Weights of a small transformer language model.
Size: 9 layers, width 192, MLP 768 ReLU, 4.99M parameters.
Architecture: LayerNorm before each block, learned positions, biases, tied embeddings, capped logits.
Training: a variant of SOAP for these matrices, 177M tokens, 2697 steps.
Each number is 128 + 24 x the weight over its row's rms, rounded and kept within 0 to 255. Layers, rows and columns count from 0. Numbers have three digits each. The size before them is the row's rms in percent of the matrix's.

# q: layer 2 attention query, 192x192, rms 0.141, rows 172-191, columns 128-191
# k: layer 2 attention key, 192x192, rms 0.125, rows 172-191, columns 128-191
# v: layer 2 attention value, 192x192, rms 0.173, rows 128-191, columns 128-191
# o: layer 2 attention output (transposed), 192x192, rms 0.151, rows 128-191, columns 128-191
# up: layer 2 MLP up, 768x192, rms 0.149, rows 0-15, columns 128-191
# down: layer 2 MLP down (transposed), 768x192, rms 0.134, rows 0-15, columns 128-191
q172 103:116157136117082127121150143160130121141155141115162148115184106175151151117123134155136120140091128119153150093134118100175126114145090132113105092149142142156126129122111165096110138142132115
k172 099:168135098123131150173152156117128144124135126117110129087107127092103083158109144128122081154150126131083119116137166124100171131097158127148178144139136126104153147086109133101162157186119111
q173 096:182100096107162138113103142113182145096111112140119134134133110116103120110146077106073116109116126135123121141142153135079113149123146145120138104091135110120146141130148146136062138121129135
k173 107:106111128127075165126154086141123082169156122097136113148078101094093118124097133163162179131112140154143147104117065149147127117113072162127127135122090124125131121166141130116128095099144133
q174 091:143175127160114166140150120093125082138113154104127111115174147166127116159145184118123115124121141152126112164104126126118107179100153134138142155135128149173167135134105129131122122098111134
k174 090:169111132141113118140096100150143112106138099123098111122130144098110118104115115102106129086144132148120120132144132128140140070142125125084109120138137099150130143149143161123089139127119112
q175 110:114139167137110078104159110115141119137172095112131101117151176137142123114076158128112152168132145146075140134153137085123145170101153119096174113050114169140141079090163140106160170117091124
k175 104:142145130126129102165116115118124135133108169122171120127132075119160119138142131135205116110125125127121153103125135173130148120157133135161103119227150115119156166160098113097130144128179098
q176 096:122124116119088122094170115145173118130139099121163064143125149119144129164117137114142121176151140148137118133118140099149132134154120127080107138083088134124117138138141134133196130164092122
k176 100:127140164133162144146081150161124114135164163148104172118170142110176099114164147179133107123100171125131124118129127158118154155100139095137217142163132127134164128120108093112112146116155107
q177 097:128130150088102123151098132128155168133130129115127184131108119142167122123124138132136128093102204137134132096146108128152148126117155134101138093099161117162110126145138141119110118100120152
k177 100:156085138136167119125168093114106112074140148116122129133118119117080118141138143093138174163104113067118093093086105100109116136146117120158154169115086131154101099138112144106135157129149087
q178 107:127108148116113116132139125071106139154156116118151117080136143137170089092122168132091135096137119154118127132146143139185152129121140119178131087123152175108211112096137147070168117136140136
k178 101:147149141169135116161138170163173130075154116123110141144136134163121142167160069131149118138139119104119157137147134130124098126113142095101115154161141111205077153163130106151156124164116106
q179 106:116101162144122111088102096122134141130112124104146144125123154128133093184129089106104126129137111154158107117122165138124152129122160101165158112077132172138132104161114133100149152135135078
k179 107:125190150135139134170138166100149087138151179137147110131149112146136134089116142107127149087164129150114125109109108101159104116130086119129083135158133076144131128131136137161146160118125099
q180 089:124164160138129145130152129149119115112119147121142100102159110139120173150127107131149110106088132135134117139167091092107146127110143155109116172104130124161126148120094132098132100153149118
k180 089:150122144108088147090125173140112146081122115092131177131112115137146153134141168102142118155108144137121121121091162127124114200153170125152163094168088111112116106140181133129065121097113120
q181 094:090136168113154046161139105120102103194091158107082143150152116100108145167118120128139118121126115141147131098128090126129136185146121093126132119163134129093149169124147129165140138093107120
k181 087:138175119139097192091139122118136117158120109125162112106134101123132090100136167131159174080101140127149160115102165135122153110129157131084158139134145102147121143136099130126115171161133127
q182 104:119113155083156147107151101105151156132097117104135123114147083160120162159157130151147161104133072133172120146155128110189144121082101061122123126130079128163145142142152127154079145140159138
k182 108:145127130159104167168152124144134088175132102150126116125112156117136147135123127110135132121105114150132137129136114092089131179181139144162150107128174138104135132164114182098185122149139080
q183 085:141153099107128155143180110131118113128147098165133116176152116129115122164119111161137131163131118132118155087155086113113136133145107128161073153132146104115155169093123126101148114150121142
k183 094:112075144114095111130141114134174132116143133124121134111136124103137133106133138154147139138144130158102090144120157136139117122114115107116148080149116172164163107124148100134146080121117157
q184 107:145099125101138120128140114110123164099120129145106151114118132148110137130095072146107098137166139131140143183131133150119123167085098073156103151114118111124109148143124146130102095154115129
k184 105:124119161145131149123181144160114102131115134116140133101160127114123106146168172133135168095114105142119131093143106141115103100133149159135092099088131157156112094144135150145160140171126160
q185 105:147153141106136133152130150163138118098105113143122157106141126108116094096146127144175114127145151134104155138143130162136173109141142126153140108114100103128157126121097151125073124141142105
k185 105:183083116163139162119118141101103167141129104138103108092128138181157159153150098149104139160113138148155153180173147123114123141093124144127140153102135147134122107152156119142128121149145144
q186 105:101117081116133101099170147138112103126209136103131162135138095102158153114117125144140130152139137104171183104092107127128168101124090102099078136165107134124125146095125125109162145114106069
k186 102:124169146077112148155104102106114144123085147099130096130109129131109124134126139145101015153119118121112090131123132113092118126138117176161154144149138161120135105116119102152129139156107179
q187 093:140091092154107133138131140163081120119140093130143132174122152105166082118090133137140099159121106131136141153105139125150131108127168162138150098189124130132127124082131149093139165116118141
k187 089:145117167106119129167131145109182138124172148096115100134125174127150134110160128116149153092130118167082133048162109144133110147101142070133103139119150193103160118117088074109140165147132101
q188 106:165140115144136129161116136117163136085103071098116125137163108163143136124101102105130118112099074138111098152162174092143131193104147132120151093110139120104108145134146178147156124137144129
k188 101:142152127139159122143140123147118107137164174139150151139111161104105129144137137124176181086140098109162155110113074177089115149153138095152116131149091158138128105152156140140143109123144125
q189 095:093139159100146202080118151128120121108083107103151161161117129139125134105110132103141129067119109115174155137112127114132100166115069138153142119204116138116122138077124099137144176135100122
k189 095:122108118153144131183115132126112125151160129111143093076126119147092185105113100126136139137108111136125145120133138180127112113144128093133132132112195181155122097127123130133104105114154173
q190 092:135111106079124097102119122126154165164095125140124140101097108091105133113136058108137137134135121186131112186134131127156183129127143160129168164143143131131114105150140133122088160125139153
k190 096:135148134155161132141135141166163149083156207119102131101127168114163126137132181117147114131117160109116161123121066113122125106118169105121141105114158134115104116154114166091117122156119110
q191 095:126163140170154139149145119111114092133128147118130139134113155152160147146109152128105166124120111142184127106111130092119115175132154130094134128121136132153136162093125117108173136115134160
k191 091:111114148079125147059123123107137153126158095158121134125150135111131123121104124110148122154131147078079135093120132116110140102133079150169144122180122089100137129132136164143126163121107090
v128 093:152171098158093111156129129144118137121148137087093123145118147103102199162155147142146144131127138174148091141154132141139109149103137110123133119119138134136102128097076117127126116095113147
o128 091:126127100118150103082109099124137134112116112143103161156126130120122113154113099117124061148161151114136120118146106090122112131119146144144128165141141141132127129156114098136122144123143109
v129 101:147112148144115152169122125102137126104132172139099128129119092095112126136103140074142121124137143118147091124112159126140061107155133093140173124179140097141136150182097123155129151108150136
o129 098:101115121081130067102158095110136124166115114142109131129153110141137102135141115175158093165128099129182110161147088113113164130114113085115129127099081152138159147118123129138112123178130109
v130 092:132161148117147135151118129138121097164116154170138133154135121144133162137146138135146135114132147157158130145155163119164096140136095149112125159142105131111124117125106123172118155125155160
o130 095:103100148116105117091159158134155155089144102112113166110105104124123156122076120106109144191111149072088123124129108134188144130134165083125154123131121153118111145126147131108142114144098156
v131 082:108159144178136150142114139150114129115094151123125100150130084148101162138125102177162079135096128138110141162130126143133089185138103142114142140111123110112119139119097117141108160125161110
o131 083:102087119114109088117116115127141118151137141154121102094106129090159158139136139100107162161164125116115128144121101089172108115115138124169115119155141151108171148142114127093149071114108125
v132 086:146103118156143120123133145151165142112105134157118133144140129123138122089151127120151137144134114116133133119132145105077115173141098106132083141148125109118090130126129121142127111153137118
o132 085:159125105128105144091094144130158152140147104136142126131133114126161089171116108119140114076175089143105144104123171172117119151126163155102138125102097133143129161164154121097117157124110117
v133 101:127143129110170149167158128097109138119165182075102145130068124153196115110107132149141119119113107115133106115119130098077128103152130117126133141151171147121129096148078146173098139088134110
o133 098:165131098165126100107090167132160120089125100181138120106166132129106108113119126163128100198127144114096142108142149148125134145181113136142128095083118110121168114141160114136133119157164145
v134 100:139121127107125123133096145123125147098155100194082099137162119140061139133086089107106168106119099102100145115103063123136121118120131139131071133147125101128123131103111172110126123133126119
o134 101:144121119186134174133113106071135094137141144091144107120128138145143094102106159185144097095145110145157110115140161128137127117104153110184145114129148176116124118129173092160102107109149149
v135 083:145105145131139101123104155114106128140094147130098105132111147122174115088117128130130132162136081137140141098090135137095156099174158118096118143127136148070105098149098166146124121160091134
o135 092:105146122138117146109133151215111125083159140168166113104120125106129123097156125115113140120112148133091085118157107133118131119144087122120128128166144100156131133128147109118114149163121126
v136 090:150145104118064114088137127137121137143115109143147154100126105149128106141112175118102111115149157102129148128122140166140131123126158105145122140131145150115163126106118097158129147117121102
o136 098:138073131146155148143141090091099142118109139139106150129120124115101117136125134103118143113148134176153090123137130112071145145155141139118141123110104135137116151146128166133149156111096129
v137 088:133135107141149102149145128117142109180137133142086123137088162111154178120146143124115132111117132132112124156113114116124096115209132136097113138144138146112090140147074133142104153081150122
o137 088:128122166121133118088147145173146189093114130131133096091185109141146138170089142122130155164146145099135122122150111110148177110131121115110173130115136129109130151166165085139160157182121097
v138 084:102123106143167125151131145104117145129114123106123113150090148063129094075123111104149121128157102107057077104129132140096145158135152137119109123152116094099164128127126161121072134123155095
o138 082:131115152118089138127148118119141123154103119114130101133167102144122107162121135123135156107167126129136178139128152109136161113119109108135152146167180101091101124160143115152157128150155142
v139 095:138143100127137128121090112129121105104073138168115127102151122146137123073106077098143134102158086122147149174141113146119141159134131155135139131117131099095106168130143087115153190155110117
o139 090:092099131102138157080121124135139121111160154131137135105116153148124114145151162111152109114160113126123115096096176150100138140172149130120079154160097132162136130111067173095155108134129103
v140 102:160114126148088164140069129188109140110112096129092121146143125121129091162115109177153153204131091153126123117102119106122118169164143120118105155163166130109088092083098147167153135107115101
o140 100:100113104109183128146100144113155120142097147118130129100127089150096181143111125124087108088114122115115103128152150093133092122088142125148145075137168120136169144115166121123156109134136210
v141 097:129140133105113139162099156165167132108135137116125149132074120123182114107085138129137125143129149129129097050102145116153134125139125091161152162128139132164134126119108159116141110081153135
o141 095:102118093132144099106112140113141152151124100140124144105162133127064136119118123126135104129135132125098120110162090152115136156120153148139143107097156112107101118126149145143177152210134112
v142 102:144145099127092107102139157117161144100109138072118075104150135139076080156113124140117145096134173137137101131119140154112155131140144114109168073145142120110118146153108210155106139123090155
o142 098:127124115109152118151118121116107124158123125166096122146137121127152121097119154157105148171149149105099130181125103082153098060109130137123094142101130144152140100109115108106138153091131132
v143 097:084076105091129105164125120135142124137140130112114123128110134116182141101096130106123125099150130129153144149062166086099146096147105204138121113106126074151182139143134183142134128163083090
o143 091:106176136116148117113088132118136069140147166126100146098142093135095142098166137159114138134126160116088108112167121172118141127126149113121106120134127149096128112167065117120135129130176091
v144 091:114112095110178137172172142117145172152096131108159142122123107130126108109133112123115125102181133115146109151134102154115119140107151159090121104130117132115175131126094166087130145119125090
o144 094:125111135168096096088094112146171107146137144106071161141131098093171124141135147094134124154121141129116155123119157117103131089113120131164124133132112096144132074152129116122137113134159116
v145 098:138162095145111143124165130128171116121077120130111133138111135131108138117122144116154152124124169146134084180121136143103161100127128145123145135155131125116079130139112148106139140157120111
o145 091:089129165140153127141152103096109167139136122102117145132115122143137151183124139108120090090141136120129119095150182108133114114097137130150112136128138140106088122089130111142171199108150145
v146 082:153139115163134127113093104140115125099116090166154104124136121161114105138105100118164135136122140123155104135168102102088133156073125091118101169099134114100137114119130106185157133115133136
o146 081:123102150140077120143151106120079139097169136153108162127071129109117098124125124111113132104100112158125169142118124108134141074178140132175153112173175125156086161157102149103054125123114154
v147 120:112112133122135172142138097110139142155117113141121126111119117105142108096123115085098140078127151136147165143112146152111100064079098141137128123123122110116161169153162109114143112143135131
o147 108:111146138128116104107143096108103133166137183203117124124121126140109095141170114148166138113142131083131122139130117156109168124149111126094130138142123138162096115145117148177128128145128095
v148 083:112141129139153121134107134175158123104060130093109131125114100136153134148135157129115154157116145109131165121174095148149121113176107097136125133104122174094101148158149130100117104130127169
o148 083:109166176119149149128138131127136142156137159148140115117154165155144152133111147162145117141096130126119140160110111090116108139088077131108096137118098102122155110049101161146145170146143149
v149 082:101092136136131166157138143132121112168139130136108131091113133097138135108162140112147120121153126163115144112128105116142090113135137176123120165083095109104144131104124075135151097109118149
o149 086:142129162122117128142145104139129129136141162116151146132121121140118101110110109128116120114083143133157108103159104141121102132153115135103147139153150158124149141135131160128094133181187139
v150 103:133102126112160122136125144124165148144087157136138157126149124122132155110139109104122146143106132114105130128134142108116174121147123120183146141134122138084146128161146128183115155080102142
o150 099:123154151150105131127130114147110113105134140105146141149188115151186141129154116124142132106117114120144130140119161143137078138100083127095109133177072163186169115112123123090119118123113086
v151 104:124126132097123153089160129140145126156093149074093161148071121115150140138119162151110106132120141095107112124152147084127134171120113159109099122120122170159121128123158166136091132122151090
o151 101:136154138140117140154128096101130150127135115119136105116136118109124155144113119119143141163167116137105142158140147113112161118157109119143117116099105123109127120151141103133168167154129174
v152 098:177121178093153127154169114099142147162133105145139163105097146130150149171137179099106115135110108113117137134140121121151139124165107159096109096152123162107099085110151120144095097127129115
o152 094:143143105122069175143135113159140172120113144112114095145105132124119131126138145131101170120113162136128101176138093126148144110116124141160146130106072127144136107162117093111090142151123178
v153 090:148123137139153146134130130144069150119172157123171067133132105108097114126083113124174105095151133113156137121101113123151135149122092131125078126155143099113102112118148104122111125150175139
o153 092:137107128121123107176137101080136122162124096108104179145143162137127109116119128132095122125145153153159163132137118113160120086121147070185136094108116178106152117148130148141133129100119115
v154 090:154127120143155176135122129173135111138119128113091103175119139084083100104122134118120157138136126129093093122164150130153099107120161083136134163127135148115128123116063154163086183101135136
o154 086:103148101122097134161122150131096132089136125143127132129168151116153152129142124120148105166121119096143162137148094086102130161138113121177114117140162147125113095103179105127160082171172125
v155 090:171154129115117161185129099100146132137148167128109126140119170138106139136086115117149151099100138145119111121077133111109100100141106134129179089182138171137127111120119081168098149156160142
o155 089:131095113117110099092141153174125125110129118154127108083146115131125148144162138174093100185142144104152132185124105123176150110111161101128098146050085097151155141140129108121112110117113079
v156 092:132142119146092147127103151127114131159153129178094165111112133154159150128115135133127132139118152140146115115117148078142133105142091099116153178106122109146101154099138146127141120117132137
o156 100:148104125109113144173144089127123152115126140105143133121143146167101125170114138109138139097100137178149102130149149152137093172107148150109162135130134132131094147141120115132098079135119172
v157 098:156154161157138130120122143101146134121095120117121116152128188165104075143085131129121138147096130133150135141166147101121134116082130100095140110146112153171134133151177138101106100136133167
o157 099:164152108158124141112149116159121130098132125160158148157118121097111170103177095143132102099128128123058122152074143119136124079115128153107087145116117126109104143124127066151101125099109095
v158 094:107102144139115153100122115178139124102141118132126158129160090136107119121136152127093114163118101140180144116163141148163162128129075128144093165054126117169107129113161139136121105112146133
o158 090:131170102118131088126105134076100138141081134173154127152120169109152117140122101114151117043104128109093128112114113141125135165162147152118148136215097124134122129128125111120143155149105128
v159 087:137121102097103136129130153153125127155135132156093140164157138137133138081146136134103139082124126138110129145147163096095102130148100099112120131134105108120126143151128139153149140118140148
o159 086:138123110103150162117111127133153108110138160142094113122146123124142124157121125122149165154129118082099152135105152164119131177116145174097142123104111103162103159109135113095121115142147088
v160 086:122097131133130129128147100139127131133129179143118071146130140109114097113116139126128111124151156161125106119158161172158119137121182140164087135168107146134143141154083108144126100114131129
o160 087:132116141095122124089144126146124138167105078137142189124111103129141098154103111116112119165151123117134092142156059071131155157110124081115154130106141139132095124117156155111115141140097126
v161 086:147066167115115090105130142143150119141096113130120125177155119147097129116143152142102125122121128106165128104141107133115144134112129126156148118113117132118112184172156103138074162195124129
o161 088:143125123132117159146106123143099093106152119147146127134151118095168144081167136134163130124097118091118141164100125098134164100161101087103117168122095118100143144102125104100125123079065087
v162 103:117117157166163140162149095126090109130156171131129146127138145121081116104095164060127119136121116126136143153155122095179113151127144109153099149109100106145111154113166104135120196113155140
o162 104:129188105079062116102151151149115125129137097118134120129128143130147175193101125142130163151119164117138153121133106092117165138139131112103134142143122148088151145132096116108110087149100079
v163 092:132103132141132136128095104130096093126087111133134144122142134123176122099140097142148085147123104166113173096150156129079128116142145126128103145074145095102128134148182130134182139100133129
o163 090:136138146129136108136112137151105151086113164152143139146119129121119132143111104136131111087111123087088130109125104139113124133174117140152125168185125111190114158104119157170097112114126148
v164 098:141135122122129113118169132120129114136177164141122160104115159102116152111115168132141151133137156095095074125095154102109105128171143124115146133163115076175145121147085155137122116099162083
o164 093:124143116146091146155175111146129149122122131141123104099150112111165097132124096127104118156126096153131145167116140069112146145100126133147133135081134107122096144164127069115177130135089105
v165 102:122105149156168100139152139166144104140073149142096128078130101104123093125160139091140138131089114161095151115094152072123113099127114128130138139137096086140151163115152111141144139143131108
o165 097:116138135132100121141142103120100096128158121153132070140161132129150130157097118164100150099116107116151119152121119146122111131145115137108121107134127145150141124123088150131143108125118145
v166 102:109085107104140106121097121135158121141124088134140138093101161107166129088114125133148128130099126137123144135119129106084132123127147140125113099137151132130151081129143139074134142139105062
o166 098:153131146119130138152117118112093147124129119082123153145133088134096082143170141110119101086164130123132121113142122126108124154125129167111114125133087086153082153165113110142118125149125112
v167 086:096159099144141117162103146109109098078087114169125093126172127116107152178098133171099143122128158121098098143145131150133126165146128147136110155161129122111121135157111167151128100098130168
o167 082:160114171132138101121144136103135185151088143130102105143124179137141113096137114146126095112125105114117183128100116097128091066102124116141149110086124115129116099106144107141110168130112140
v168 095:076149123108169139161156080138131138097108134114155157088098108151121142154106168109139144153096125090132095113134106117169164139133144136138150150061099133105152112147110133140116138098124163
o168 093:094113159123088121066083152088128134144127154084082126128125146150116109111120167111114110129097182119128132112091118142108115159126098115117129138182097125110110102081096095108136086155131140
v169 091:149130135065131106176137117118063078097122152106151158133118158093108140155104146129122099149130147164134172131169099101144082112135139112149133158111125136094114063119107094153139157091164109
o169 089:121069136122107100142096116108106179140147123136112122133078084115096120125152112152113154144098145159152121173151106101154160160159139105122104140129116108140163165133132142104122122125116163
v170 087:101135143105114098143150122135122156119102152171134109113124115131096200135148105113068149116123150151137137144135086158113114106164112120123125089176136100112122147146129165139126183120103080
o170 087:109112141157114125107111113082113093123120161132120123071182154127171081132100172132157132137092122133133132121103123115168152142086086121134112153094091156149157147114137131125149131149113108
v171 101:155131150133116134115137094102131154148150122097132137129098162138124134145163147139100152109161101106118127084109124183138139106129140091091189075162079144158104130129089130101090148163128138
o171 100:095169100145117173093152157177122098132101095141144119128196120126148148105111136121145104182123174154150098151108120131133139138088096143171134157113128123098132123090180131121127145117134088
v172 094:129149105109122105138128126126086131092132105087133119139122149133101140113137120138121144104147085110152155086115125130140156140102148151122168131151119133165150133124145148119101094190100128
o172 090:132121133132150108110112124124108137199125149169143126154135117082148086078127122141137113112101198139129107123136113133109111131088132114143120142141154107111181142113120119077121160122111104
v173 106:109152150132152142140136122080132125105125148135103127150113139136113089157102179090153127076082131121102082136109137093156149065109136063173141110143149095132128157143110091135128164115135160
o173 101:122107161133166123133162125154138110161146098056128157127161161156118164165110146142139123139162121123138131121134128132137107133159147084125108145121088142129133103120149149150133105127163113
v174 093:124130154137143112143167131094176100153130134151145181115125157106113134131194152150105131122109148171101133141093142091112108104115103132125106112126123146129100113134122133127121131113145209
o174 094:165140100139113142090140125159084168117126110124173107160119101139141149151078126129134129096117125111084090121145092177158111165139127132131136144150118127149128151137156119152140128177128101
v175 097:088105102126116115112101143095115134157135131120116109126114140104127144128121106078143116134161156117126148141060147142079133120166137096103142107112151073135141174152152139161148130115166109
o175 094:133125179120162130145124101158151114093113139135121170091142109163148130148105125153137100124128087154131139141162147107160168135100117130133133156133075114155159137107096150165123128093141095
v176 094:134126125170145162112113132072132131147141094173124133075128132110149123157114160159168135137091154125066081159136123111152128098118130120133126152153080110103116063120152118129117091074149145
o176 099:140179112133116128172156108155114165140134123126121124133147127151108099130119106115072105107190116146115099138137144145094071144123106114145132144108166185139095091122131115134116133142127142
v177 077:139141112107164093118184145138133165153155163120098154132129113119154169093075115109089132131112105092109131140118111118124163113157132080130132095129141114140123118132114156114176152096106074
o177 071:137115102158118116130081118128138157151090104144127099109174125103149109133126145080130116128106130151143111103093162136111145163134093139113106134134123082145161138147117099113105140179104082
v178 096:115126161146145146136137131109163169111087094116115119155139164113117134106103083110109164136058122126108130177150119083172145110088111115062128113152091147150112110115147136059170143164131155
o178 098:143149094155093101135111168171096120126155150113112140134131098133128158210128133131114147101158113135096130108111145142125081127102140128104112134085107113092115135134128119150065120152148138
v179 113:127088144148107106132133146152142140117137101188090117128178116101111143110129093157116117161116124150131111115119142121148127118141127140117118130169111172085113133171148188151132113128107134
o179 113:119138097107115137143132122146106103130111110129152112121118154131147193164163150134112175140116106104143099130140137121154095153113108148095151097139167148147127139103128091123098124166108143
v180 087:159105125137129080154121139131138124115143141106128162090108145108154142099158164114143139124123142120119116138162082119112134152149101110142121103139119171143103102129132161146132148110091107
o180 086:117181141139151121106142139149074176120153123079136133122162157110143122174110107097104120168110177136127148106070106096096122107111125150129112128128157146113139171132120165103139164142131105
v181 100:106140135151126142146129126126110130135148119114117121136129118136132089113141142113168150129179121136123116130141135119096151151139106134091115106093112093166149136090143109097148126115101148
o181 100:143171122104146148102123126146143099093138128162103157115138117120141159181060073096134076155131126142087128125133149195100101113121162131145144157093129159123132157135142176125129111117182113
v182 096:117120139167117154133146117107157086129115120109114172115109118128119096110164133099147116094151165143113131107139150115142149125096103154154167114095104128153143151152151158100125122160114136
o182 091:149190086058151123127138137132145116136136157153138124160132127118144196163130114160137116167111123101120131134142121130094114144110107151125109122145098131105138145092127114154161100120128122
v183 100:101111150114107151157134133126142148115130144105142119136126093103133128124098135119155119097100103145147131177131123138120154142132097140118088143135138124151163126114176127060192150122105085
o183 108:133133144117169104136101105103158134166072119084140170154152136156110149190122121153119121144169130124149136101127142152125109139137142127117133107102107172131169133129152153180132116146148140
v184 088:080121132153130134101103108161091169165098127117093129109104157116123128082081149095147125140083138081122137134159104109138123117105123099105115117176146118143128108150140167115129122129177088
o184 089:127132093122118117147127104120159152123179117175134144125153092099156107168159098150121120097173121154143152104099163118141156123129106153095140116108085114088089118152141112160109166178106113
v185 093:149086152144119102141168116123134119143170183128118124152139161148111121158152143109092114107107140156105124130135098181141100157170120102111133108170162128155143118100079183129131139163127150
o185 088:147170123154141109123156141126176115120118100080152077146190106109117131152131179145144151161101104134140145132121147086156153121110113130152126145116099125112128132127156108147131145090168127
v186 093:138153096148174161170115107138126112157123166155114133116102176117167146096062116149161113153125064160111130132149183085132121145151126157118098160119124120103148119118113142145143143111092129
o186 089:097112161093103159135105108135149143115119107142137164083124127118064125136178114090090144133138153104148129132132096122123114142115151110147174098138123131148064097148107101079116129179148126
v187 089:129167115139157132100160100064134130119145136117125144147104090081153164115115120093171109092164116107105110112134112134140125127125126119135151108096104116092112121110127101078134083158104142
o187 094:111106140135098179098156062135112129150115148056117102102126149160089124151099147101126105162152118131133130141105170148116128116110113108152096174102116123122118139129110151130124099130172126
v188 104:116166133054129145149146123093162152121152107147147103118143138068150131137111102140136136120087137101105125158128121126123121119162121142099128108126173123110108122161118124114150128099116145
o188 104:147103162138152123159130129127120135086069137101098115107128101175092161136180166156133140146158084131173114150127136144138104151149158127107129115119130111122116141128110137167144131157168123
v189 098:123134166105105115117171165136160159174126132112135092130136098140117156127149113142112126073092141112118142095092143140146183133103102131099150157167105168169174156123136121093113130138112099
o189 095:145158156152131126135111168165114087128099106114104091129125137112144134094098142062139162167153137118138145092123102133151072138127148161147083106110106111127140110103141151132133153124107097
v190 100:142158101118153134119108135112139125082107085120160135100140101154126108150092151141138178115128090149136141129146141119118149142147131070130113074125131115106095153152141139113144098110078147
o190 098:109128156098134150140098102121129101118153150183124107137124146092128154094181131139165098166149120140134131123119118177103118110108127144107127118127133152170149096090099162108131149184144110
v191 097:131113103140159120139101114134068134151141117143082129129168137160115083102153084116134122119165076160138148091137144132090155128157148111100111125114140107128140146124144132130138158106128127
o191 102:136143099139094138136142116162164097092162160170159109138110116120140092092057132141134117136107138118091141154160144118111136084145132117136140140150135136137155148157088129099111074137103098
up0 094:155142096130133083198154089103092140107098104143154121145140145077116110114126145068079148109098170093084130145126178094136137164153120143108121103139180146138116095092111141135165107132181126
down0 111:129088084143159101136111091161111161126169137131185107134129098104142149112134146110098108129114126057139123133093138163151115141111118117124129145122097130122136152111129145123134111150154154
up1 107:128104132138153151103127150166115126136124147137086103078127130148109090126119158099162119105160154104109148137187146086184119142143114144108161113114144133127131173104116170138083133139178133
down1 095:111103130166134113107129110130125122134175138133108075146156141133103086124127131148138120082130108126125145194097106092164126124140129114155132114111131111127128118110103136166120138152163125
up2 113:160145148112101100105124108130164154133143059114097129123148141132120167112124099169094079115141127151124125074122106113126130133149146132142141103134123123135119106106120131121142130174098124
down2 098:179160134148140099146147109129141148116124105131141110083095123146173137112169144144108113132121111142088144135148139109114119169160102124117103154151158134132155088121120132130165094094101148
up3 104:155150171146151139089150103129142133109108117110132139149108152151121141124109120085099135105129142120125098122082102126184173123139140136159066100134090128109123126162165090116153112121138130
down3 087:118125087141145113140058139123102150096121156145124139144148065117083117126088148077160116168144129147180116184158148123148092141140111129099102115118095108113163133147112144137157123080166146
up4 099:119124117119098117078111127103125143090128138133105114093087146192125165187087122165147150122161172084129155088106135131107120190150126116098120136131147128200114092123125093141108173136109106
down4 098:122133117191101149102123122121142135151125169113133086147145157107098120134109146136158114176128145151119122147145125135110130139109104109112100137109154085120095167174142096131143135080128139
up5 099:124090122101180146128141136163157142165101144112124121135122116089110105109139135112127162145108126142132111145142146166131180139109125126138130125138108094157133084118118141104124138110150115
down5 089:089122159137125106140121127089163094138152095093104134112162128129102096128093186076123094104095128105125140086135126144109148137122099131130138109147149152165123116142120147137141084119141087
up6 098:079090127141137140116106094161129161176115112131101109149103150092155153137113155124162165125139109101087102119131101114125145115098134168117097106140058114132155108114116167087127123134102116
down6 082:101104121150134121091129111154102107125143142131125124086127125120137124102127143133116133140138143122134141123124110108096098158072094177145125135112101150128129120102125131105163127118193114
up7 138:137112125156129123158116142131162123133121114112129110121154106138124119148114118114159111182135125166141146078084151131110103150154141109097138143143094125087145159143113144133110123127108135
down7 125:152127129130125137120129140137093080133137106084127128110165122152137140132136154109060128154158148153116145128156178134106135090140137087157147098094115151111118137168158124179114123107073108
up8 097:152119129123079147081072100143119077147150097139174129139117144139136132147150118150087181133116099106101143148140102095160124139127131095117142124109149126108110111122136164147127147138111137
down8 093:133121138078142144124137111101149094150114135125128137105125118154107149103172157113101160123131078074100100102113155087187098148183115141142134127153113132157159125136092149168149076117172120
up9 098:086092076096132126110131135100142120129126137141124127120109098152070140100117168115105116106112161154142105115074131132134125188124146133115123100114165168110149099127144138104132166192149120
down9 102:133119060119139151149121121134170134138116135102152136154108114156089141146105182108128099125119147159106104111112130151144119103164103102110098127107119152102113148154102110091108155148146147
up10 110:103143147145127163131145104098139149109162103181155167162117108147100134134111127113126095137197107115154120117122076097155138111157120097119125130117114130113085136094140181160118083114103134
down10 092:160094145115097078097143144129128116148157136084125146136125109124109115107120076120116106106135142078105108128144137151111109107160131137147116129109108121117134155122153123133118116146097080
up11 099:130142109095091157165126097151151097111148154112107132142132142111111138094156147122114120116111098190116116101089115128192157132152095098080131139163166124141106103103153140159150069177159144
down11 110:122128128108157095115119101145108106128129138165124115202148101138098103094149124182142133135133133176137141143127142122201118163180111118116128098095131129162125139120132109118133116146143166
up12 094:132132121111120159160143156146100106137150136138122101100102130161113119145141126096138102164123152132118161141146115129091112113158110127107124120102148099163097140084095158104103141136132158
down12 097:126102119122102092165186174139155153130121120095114204145145159123116163125144153139164130122137128133132148144137121138120130142126167166117109130098149140146101106118119149130158180094118151
up13 100:132108142117112105087167085115086152120103171122156129149121119094124104082122190097116115094121151162092142138092103100146155119120092103130110113131134098111128135144175138148107132125098147
down13 084:126111134100135138157140137122157087110126090098087129106149115135148143169141108149136100131158109101173131117130111161103102138174144134143147132120091186119107101140121120096113116126149096
up14 102:128124159140132134135093110114170100134103096152155172167137196159122119101116093119137104152096125163143114116170151115122118146132135115124142105155131148157114102177138124080123162131103141
down14 096:114141150129123132134120155144078115129134104126131088121119141087080156134156132131170112179122134113147148146137109093105178164115091106142105103133100140090097131100103109147152161132143144
up15 086:130089105109107147086135135103146106168139150136117088143125107125135151107073073165120087098132104139144120113179121089109109123095146147134118119127159120126128145157154134182120101155151145
down15 100:116110133130152118116127136171186113147119123111138098118133140133107136103112153154166121151162152144172138108148119120115133165130123160145114154136120117150103164167114119116128163095158083